config.toml
n_layer = 8
norm = "layernorm"
attn_scale = 0.177
lr_head = 0.00353
doc_mask = true
Each number is 128 + 24 x the weight over its row's rms, rounded and kept within 0 to 255. Layers, rows and columns count from 0. Numbers have three digits each. The size before them is the row's rms in percent of the matrix's.

# layer 3 MLP down (transposed), 640x128, rms 0.0868, rows 266-315, columns 0-63
104:112138090159124175138107127148144124182095149117157133127099135117142118100145105091114100135178122147127131160153137154121115211167101128106110119165118109127133100136134112151179157113114104
108:148079171075140139124138098132198143134118176141152122077113120148151117134148086145135090130168120097164103147085120155120136156141144184102131165093129115117103113115167119139156112135127124
087:108105123164148115112121103139105146109142086090135067111163151141137124096113171133110144132082128126109122163131143124149130121101121172108095103114163122165120141075134145168130129148137135
105:121104147125170125117141104106127150148136100102157121133130143143141156068138154108097133135117132114095108132124135132114135139134131134101046083129124110185119145130086108152121096122120096
064:178147162113107117155120144123133117150113147089113126113126122114144168108120112140102101106169114182188137134144148149125119107145121114132123143141134119140177112103125105129094173095124102
076:100122111157122177130149132132115113137105166139120143145128129138073104114154128121115145095143067119143126101099142118158197120137109169138163156153129117117123127150162117164159112103123103
126:135135118130113126138130105094102118148105123117170140116128099125157091144144138095120142118115165054148144145163084118106123137107166121101180118130110128185122162090154184125129169150118115
106:109153120109125154115106096093171154169114148127123143128134115122177104162155121125182139134138137099172089120076141110124133112078123139107144141078129167170142115125113110106179101126117106
078:169155111129143137135119132118120148124089143117135115122124133107193078137150136099117105116154120130112119126116119140134143102149097161092133119149105126157151133109095089123128094124112153
136:157113106170151158139119169109074129122117140107111115119053103126142115083129127118148103114118142124134139095157107130184112102121095110120079167133135126156130139138127105110117145139156160
079:172141114093145117123069104157170142148114099169077199153114136122111126144110141154144117141100140153146130166050141121099128119124148113126122101152105130110158132134109092085158122129134135
095:145133147142167130116129114101114167131143109086143123116127133141152125091177141108107135141108141137081090121126141142119125131142116149108105107070098132181145133162102112104142119112104083
097:157113116124132109086102095126141118136128144141158087099127122124186106114113095131146078110153109109137108154139113172218154145138134147105085111146142122141131084145120112158154110129108153
089:125125098117149149118113117129132185088146143115164137137114175130096121150097111128122178112146110153099130149155164132107089128128106102116109115137102133119151126129074116160093137150171176
079:152139138115126136102136147161106092060118165164138119140171136159098132155115150137163105127104123108107134125187133109157149145121145103113121094161125128092152115127087176132113137180158140
089:114102111171131123136178100155164102129135124140129102107161139114100092112148132099154151107116105116120144116121136139129111139124135179136124119107149145158093096085177133144124153118142120
062:095112094121143140121146132125143153109101143116120106120120130111076126158138068161120106111145096119129130131123138130128136107166151121139146188116143111115122086130140117156112119125124124
080:120158139155107130180164102106126133162108129160110118152159099119073109097075114124159171150132127112114153104168112131120083152140106109139097170122140112142118122131177098177068112177118170
091:127151098126154122108146092168158115140158151121156107113137126124108151139103172146116076140121107164132125128135176111090146111095110119099090132148114124149120121144123139145097131142094136
091:113122073109093091128160143151197124124159144135137135082115125107130133107146119155119110123151093114122112106153101178141146140063131118086146146080171128153087093131128089141147119093107127
069:210116158110123166132162150140133143138149117126095120149081134135096140130148125076159116132147130124157132141099085126116133132163120101115118124111095132093158095123084103083136116120123125
082:135142119130134118115104075127183135150103107126101134163144134145124157192199137140151125123078103121115132141092120128124135133118120120124084116147133164091101135126099135132128119142126133
078:077143137138107115166110083108133134133122134152132146119110140121166117097095129118106123139115158158118097094141124125135111137156123135154124119149122110118150143097156124077118122140125090
074:140150116129109118120097145177144118120114101125194062141126103123119111121108134105119134127165124085106114170141127137141157139103067161147143119107081135151162116129111114117126133116156176
136:130108163153132156161140193125072109108088158117130119106058132127148098076107107119114141110126139135110146141181096122173121097132110105128102128151125116155113157153161136146114157128157143
106:086091107103136140153156114128107115131136088127116147152142157142133122131134130094184138170146162088139125109094165151133170142109117130129124120129124101186131164126143121122140164095081109
097:116142123151105133114118123150148119152136160125137137064103109129163096143083125135127137116144159141131144137141121124193136124156125132101117139110106138167144128093127172098139083133129107
069:130124127130151103138076145111116153099155075137083092103187110153117102148101101133157120132119164129121100126123117102064184149145085117120128127156127142153147126142106139135125133129158123
107:143117169119137141142166135114100132132107138071085120093152174143147115168123136101122127091119098135162107138108120125130141165115143145152116139097131133137119137092127114156113159105117095
096:144157127137146144122124105136121142142131124123123113132118139142114138129158128134169130131130147096141146095119094149123114138094087194115130167110101162135124105099123094121127106113089147
099:115163129094116137087083091140116130120112156112095096161151172166148140108116107098163128125136100100115116115145126123099115177096120178151159135100103149128135101175144142141122121128098129
104:109103162117179127119153110135138150148162156127123150128145169122117083156099129156098105099097132120126131120119139143134105112089117100163134104110147136166139120090104118157151126142098101
075:134106143084153139136104099149097147129118116123107104130179097158152156136120140150113123106099136093160108102104153116130105105116149158116172134159113166108105124145115143084131105080101153
101:087144116123158169110123130101132119127165160139133114133177129121135115087128140139113143106097108084109105146094113126093110153078101131124139143148120131137111138121136076154110135130090104
056:156147117171092131163114153163161131104114087134059132183114153147114207112128155107155130101139155104124124132156125103149144101105134113169103109120109139139119159151146135093129097171118144
090:102100138111135112107088132132103143159092124080140139113172150122180138127150114111103099166132122113081111124108133123105095133150108142124090102105118120188115126173078105121120107123097113
072:062133141156120117128125073141150130114150115139109144139151152165088135089093152161135107171111162133150103136113135132086114147134137127151151101110140148081132155108123127155151118157095166
062:135200151106130118145155115160129162136120134092114153143115098154098106146140140142106111135124140121100147092095162152089145109116126116146154140125148126171136155106132129109126104107142147
084:128149108092126065156109113089131127120136123086128111093146127103117124093135139080193169160159149145185139113138119113147132141185157124114129121129154133149139128139111144085155145130126155
101:171184141124161102149139147117104128114122103123125145124149184115148102119118086130098145158076136129106124145149123098071128118122166139108108142157090105127076123122151124138150135128083115
100:120096112150155148122160109148094111169088143082114130110141106122158113086129067121070126103122149138126117134150151106131092097167134104157158092129130108152115114130157166126090152098127130
104:134153146121090121135075105100123138120084117129159141108110139114188132103123110095141162134154079126122120131107158145109156136089090138099161125148079147199163138140128105100133081113116133
103:126145126121121105147117138132111141109075131114162151113128123161115146148137113131124138112161136139154114116119144092097115079184115097118109177096138108143148132144108128106185114121125126
066:076101144096121112146111125119103115110131092142121116133182119122160132172121149164099158136115131133100128139125102164162113112155101134185152113136152114143118135087111140146100127156049180
102:109134141137106132147125134115099111121113167149116112114137148181151084132113106131096137138121110087134101130157111131136138086139144136117078120125150153156166107123150121138121069127129163
107:095119147140130120117143118134120151154159141094175126104148120112129117136129114139130145197110119163145099144094150154118102140181145136139089133098103119187122118116094135127098083117135093
076:135127112107131135096093141177165143134118155119107119098149131128117121137139129130168104139052116132096073174131147155153165135093112125108185130148127121083144137127092104095142098124154119
098:180120123150129141137101157109142140136145120137100157150137160139133138108087138123118132148147157145125132166123126146122085141122142096133092097083127100120104161153143104118133129118099087
092:187162188143093134134100122159141129162147101143112131158125178148127120123167157131159176101141112158113143148096120156095106142126181082164122163116147134096106139167108102095131149154141120
087:133134117161153116110091122139142127133122119112155119127122096134164135148136105086094155117135132114120080122118160117130135145109138132120113131140127107168116124079101138126130139116082144
# layer 3 MLP up, 640x128, rms 0.0872, rows 267-316, columns 0-63
105:133120123193098142139078121134133137139088139123148099127154127117139123107118125142159125120117103105155130149128100112140109160169126155118136152069118161144134150141148109177150108103150176
089:146121104145149125113096148185148155144084136104157117122116153142160120138141148138162123149109156144113132134085137151164139104121109177129118122136165121153125107068111093134128101111146146
099:123171108149138121105107145164162145125084131102139123126109125135153183136104144139169164111111162201175147090126148123133120097132118153144119160111135139125114132130110121114164074111135140
086:155218100133168124117142139182119157112135128115128155083072106133144147104117172116145136098122159196165134103122183123141088124143087119136117149149125132121120124142103132105110132093124145
096:123146107137134144091101142121101130118135126144086133131143090131116095148104131121106137083100167153142153120128106093151114142197169117143112143107139163137133110129111121156118109095121156
123:109147129136128089131144102117155135121130107114131141122134133112186109136124111132136148109122107126127138127130129109119055121155085128117122107121133167165127074137150139190149112176141130
100:144148109125095112112145140118162155144128090107129120153138116114146148147117135145155201121125117142115113138143131110160097135110120155131122136049159164130107136131132047141151082144127121
088:123173114140132127123118130114145125146112115098136126120127132142150150114107105094139150118092183116170153145097132125174081124158129168130099157096149135107116109128119070170135128147109113
090:133132122139122117126121168131131143141093110128124138096087131104163146115139143123140107098070154141160146113115119120148126109130022123083103153125131114151107125115129090111160153099133152
109:181151143140162144141133083114138134128145134123124122095077087112126162147104117129176097101117137168113134112099127118159143150155141094159112128124124152144120115137145117127146081147150185
089:145214128130140142149097117153159133142125116076144113135118134130132178131132156132150147129108141166132150099100122139144092127137134175132092154131122138131113127127110088113124090098131124
092:142131105145134145108108114114119130148113165137148106084144115113140134146066139134152132111131150138147158135091102102199120123149137149127118166085145134144119111164118102146134114144124132
103:145117096120128122118135100081154155143126138058097128127142113031175137155148150141148151089129103139165135147093109135133149089115133138140132152097135144136138161088168106127149115156119126
100:114121125110202129106102128182129111139142155092176126125090154137141133138129089194133154119115131122138121097143179135129121089122140133135138156157124114129113151153112128121151139166166166
100:125144100133137121132105151179151115163117106127150135082100133132138164102101151138193113116082169132103128112100144129121145105122061178151124192148139137139124121114094092118141135106161146
091:132129142158165082130115152136163131158116103092128135118128106117129153120129124119131153137134142117148126131169103129123107101105113156115112127079095160115148069118099141145173149132165125
098:108116119161145135161142119154109151099126083126119120120137126131133128132086173130134152107125149149121177091168116157206102162122139150148132101062164132121145118107110118139142104163106150
102:118154065116116072106129144172165146131145101131147137124116159110133170128119091182129158085105116123122130113130126146107138119111137135129077128115117165126121151106148127139158091123097124
084:153131106171104071106127118124132156142133132137128097143141131091130151131143141181147112137125140135102156154150147150149148139101145139118104163098147166148113112108144098125158107127142131
094:144155135126128117115079147145130136143112138144138121131105176136140157138104156126174118095134144138129116114141133151151155137096068154100139168150144107124135132121102132123154136095128152
097:123121127128103153135093123134084178134133104144135135130134121137126098167098163097136147100111130111151137114118089108136114130142138113109134112047097151167121160136150118147127123153115115
094:148128121155136120104075148154130161146096131120161115100147125142145134164100141081099115100131144126151118124149092130205145136171143118138098104109126169171137157125099139130133110135108143
080:109126100142170128113132148145147140132132124117163106077102113133167114110097119122129140108103138098119125150116115137151119137111113177098118125139113144132122101121150110150171130147171124
099:146146109123161133138108132129110136155101105134123088112078119098150124112155119142131077078122135173149157105108132147140127102132066132086101150118103125188086133139125095121160160136125152
136:101166074128119076124122096067121115153112125132128130129101103115139164115152106138158127112137137120138132146130133098142104149112119161105122158136110160122119111141179140179171105104142119
097:115123115156114137144123111106114137144142113124123122121146122130142119162122164109140120130105145168161137130141124101184086137150125130145118150045134172179132118136138084130117131128133159
082:110125125156139111128080100192148147157116168119126135149121109149122114164069093108137140133142144100150112106167134096137117118168141118145142094125154131137116141127101118168128140174103144
136:111128120143144104075135080160161120153154148113114114146172112085143196109135130120105164113130135125142132141159156124161147092102128125139082109104174147124137132097113138087124087110185156
090:123154117121127148123139135150181173147121134130105119138131104132155154123153150155176113103115146126144147084138136141135099118104097146120110166068133196141111078125135073126153115136156116
133:110125142152213129134145131152124150166131124120145118120047157094166121142128146144119131104115154131116122130100166103132159132089100141089124125135155122117108111132077092129142119124191105
097:130102117171121126121146122129160157113144109142149115147095102118139136085144138125142150125135117145098167115072100129133101121095085180152123105103137146137100097085152112126148107165114121
089:151139126148087125086126105118140176107140116121104119138098108141131100123136082109151125113129123178122170092117071140114117106168125132106117109093129099156115162120125173100135123151119133
090:116150110138153145146121147141131113151128110087175129076078118148161143090117143097124116089110081092134123115105153119112106157107095164109119169131139120158103115108103085116137141120119122
081:078121124158152123101165125107122118102118125140160148098130113148123128107149100140099161147138168142120193104116149164178135175152059166112105140134154146095118135127100141154128108169153118
093:143203090120129122106143101142138140131103154126142133094118118113139142132132108137141177115118159190168145105085139126135116109155122146150108178135130141139122113153131119100133079112135150
088:162109132140130132146079078116135130174147110125127127133119161133156128162118125077160098100125151152165121109139147122123149180102128082133140119085160113169127138134138089163153130112127126
089:124118129151150131142078106113121108130161159124132116103132111115146113138102124087099150128124102176152137152117105096171071138164128127113123142091089110106129073165069153137147153132167132
104:108118121134110127133136140143100151126099109119124123130089101092150145132136134088147092108129211117150170126112130135161141138107128187124121107136136182134111132148134101128136116128153115
116:143133122147185107067103065141148103120137126106131090126113153107153182121112117109106170125126117120125139132144151089148131111121100130104075094148155138140118139072108115124139102135172141
089:126171136140126099101139101147107146136090180098117107125122107141138152136121079101115143135119151134153129142120155078111094108169123114118133097164131079153089104129120161095114119131144159
089:088129128131105128121108099128147189141141076112138122122105156096181153138137141104183152114092136142123134121082123126119145138095125123102132109075102144182114115110162130131176075120105141
103:168167113129118076096151137118160145126160101094130130128096122122119140186129137160121158123110100123098152135115162125119105126113123185125107096139210147138115169108127134118121094124153135
094:139150128113133116096132148148165104156129157130130135121085128101128134131149138172173145110136130150123119128119144133076104111125066154168094147164150126121097136057132113074120089141114129
090:074143132151164122100140103124126151112147141098171091092143142170187113134102110119128157122115133120132138130094147139168114132117119176111111120095187119138129137122138125167103071125152130
094:089148099139136126079133114157133147133126205109169120113141136137131115089134120098137139129131144148124154103124143120157082152144112188119099160114119124146122091118122127161087113135179107
092:115137127118124119147103135121160123149135114125139144152090150114171159167069139133151151125133120188161132129081143144104128119130110119116128090091113169119139102126103139114141097178096117
096:137138110132105106093125099120118140151125116122162093110132178073151135115104121124142156097119134136106122142101177081138142135133139149105103173094153121153108125110131097128165104136094146
107:110089126148190086106126133188140154145142143118132111191109097112141114139152114146171138128129126122124119080130127097162117119123098129109117088096140174183109145096087118080139148158144128
092:117145119104110120129110150132143150115117122126137114053108142149125131136146130129155172101115139115084145133148130138154100123132138148127107137075146147175122110125132125164174091109143147
102:145145119144141087111168096111173147121129156111120130134128119154132111121119068120158132113119125177153132058142137116125143113163115114134111106095128113153114144126087125106129131130125162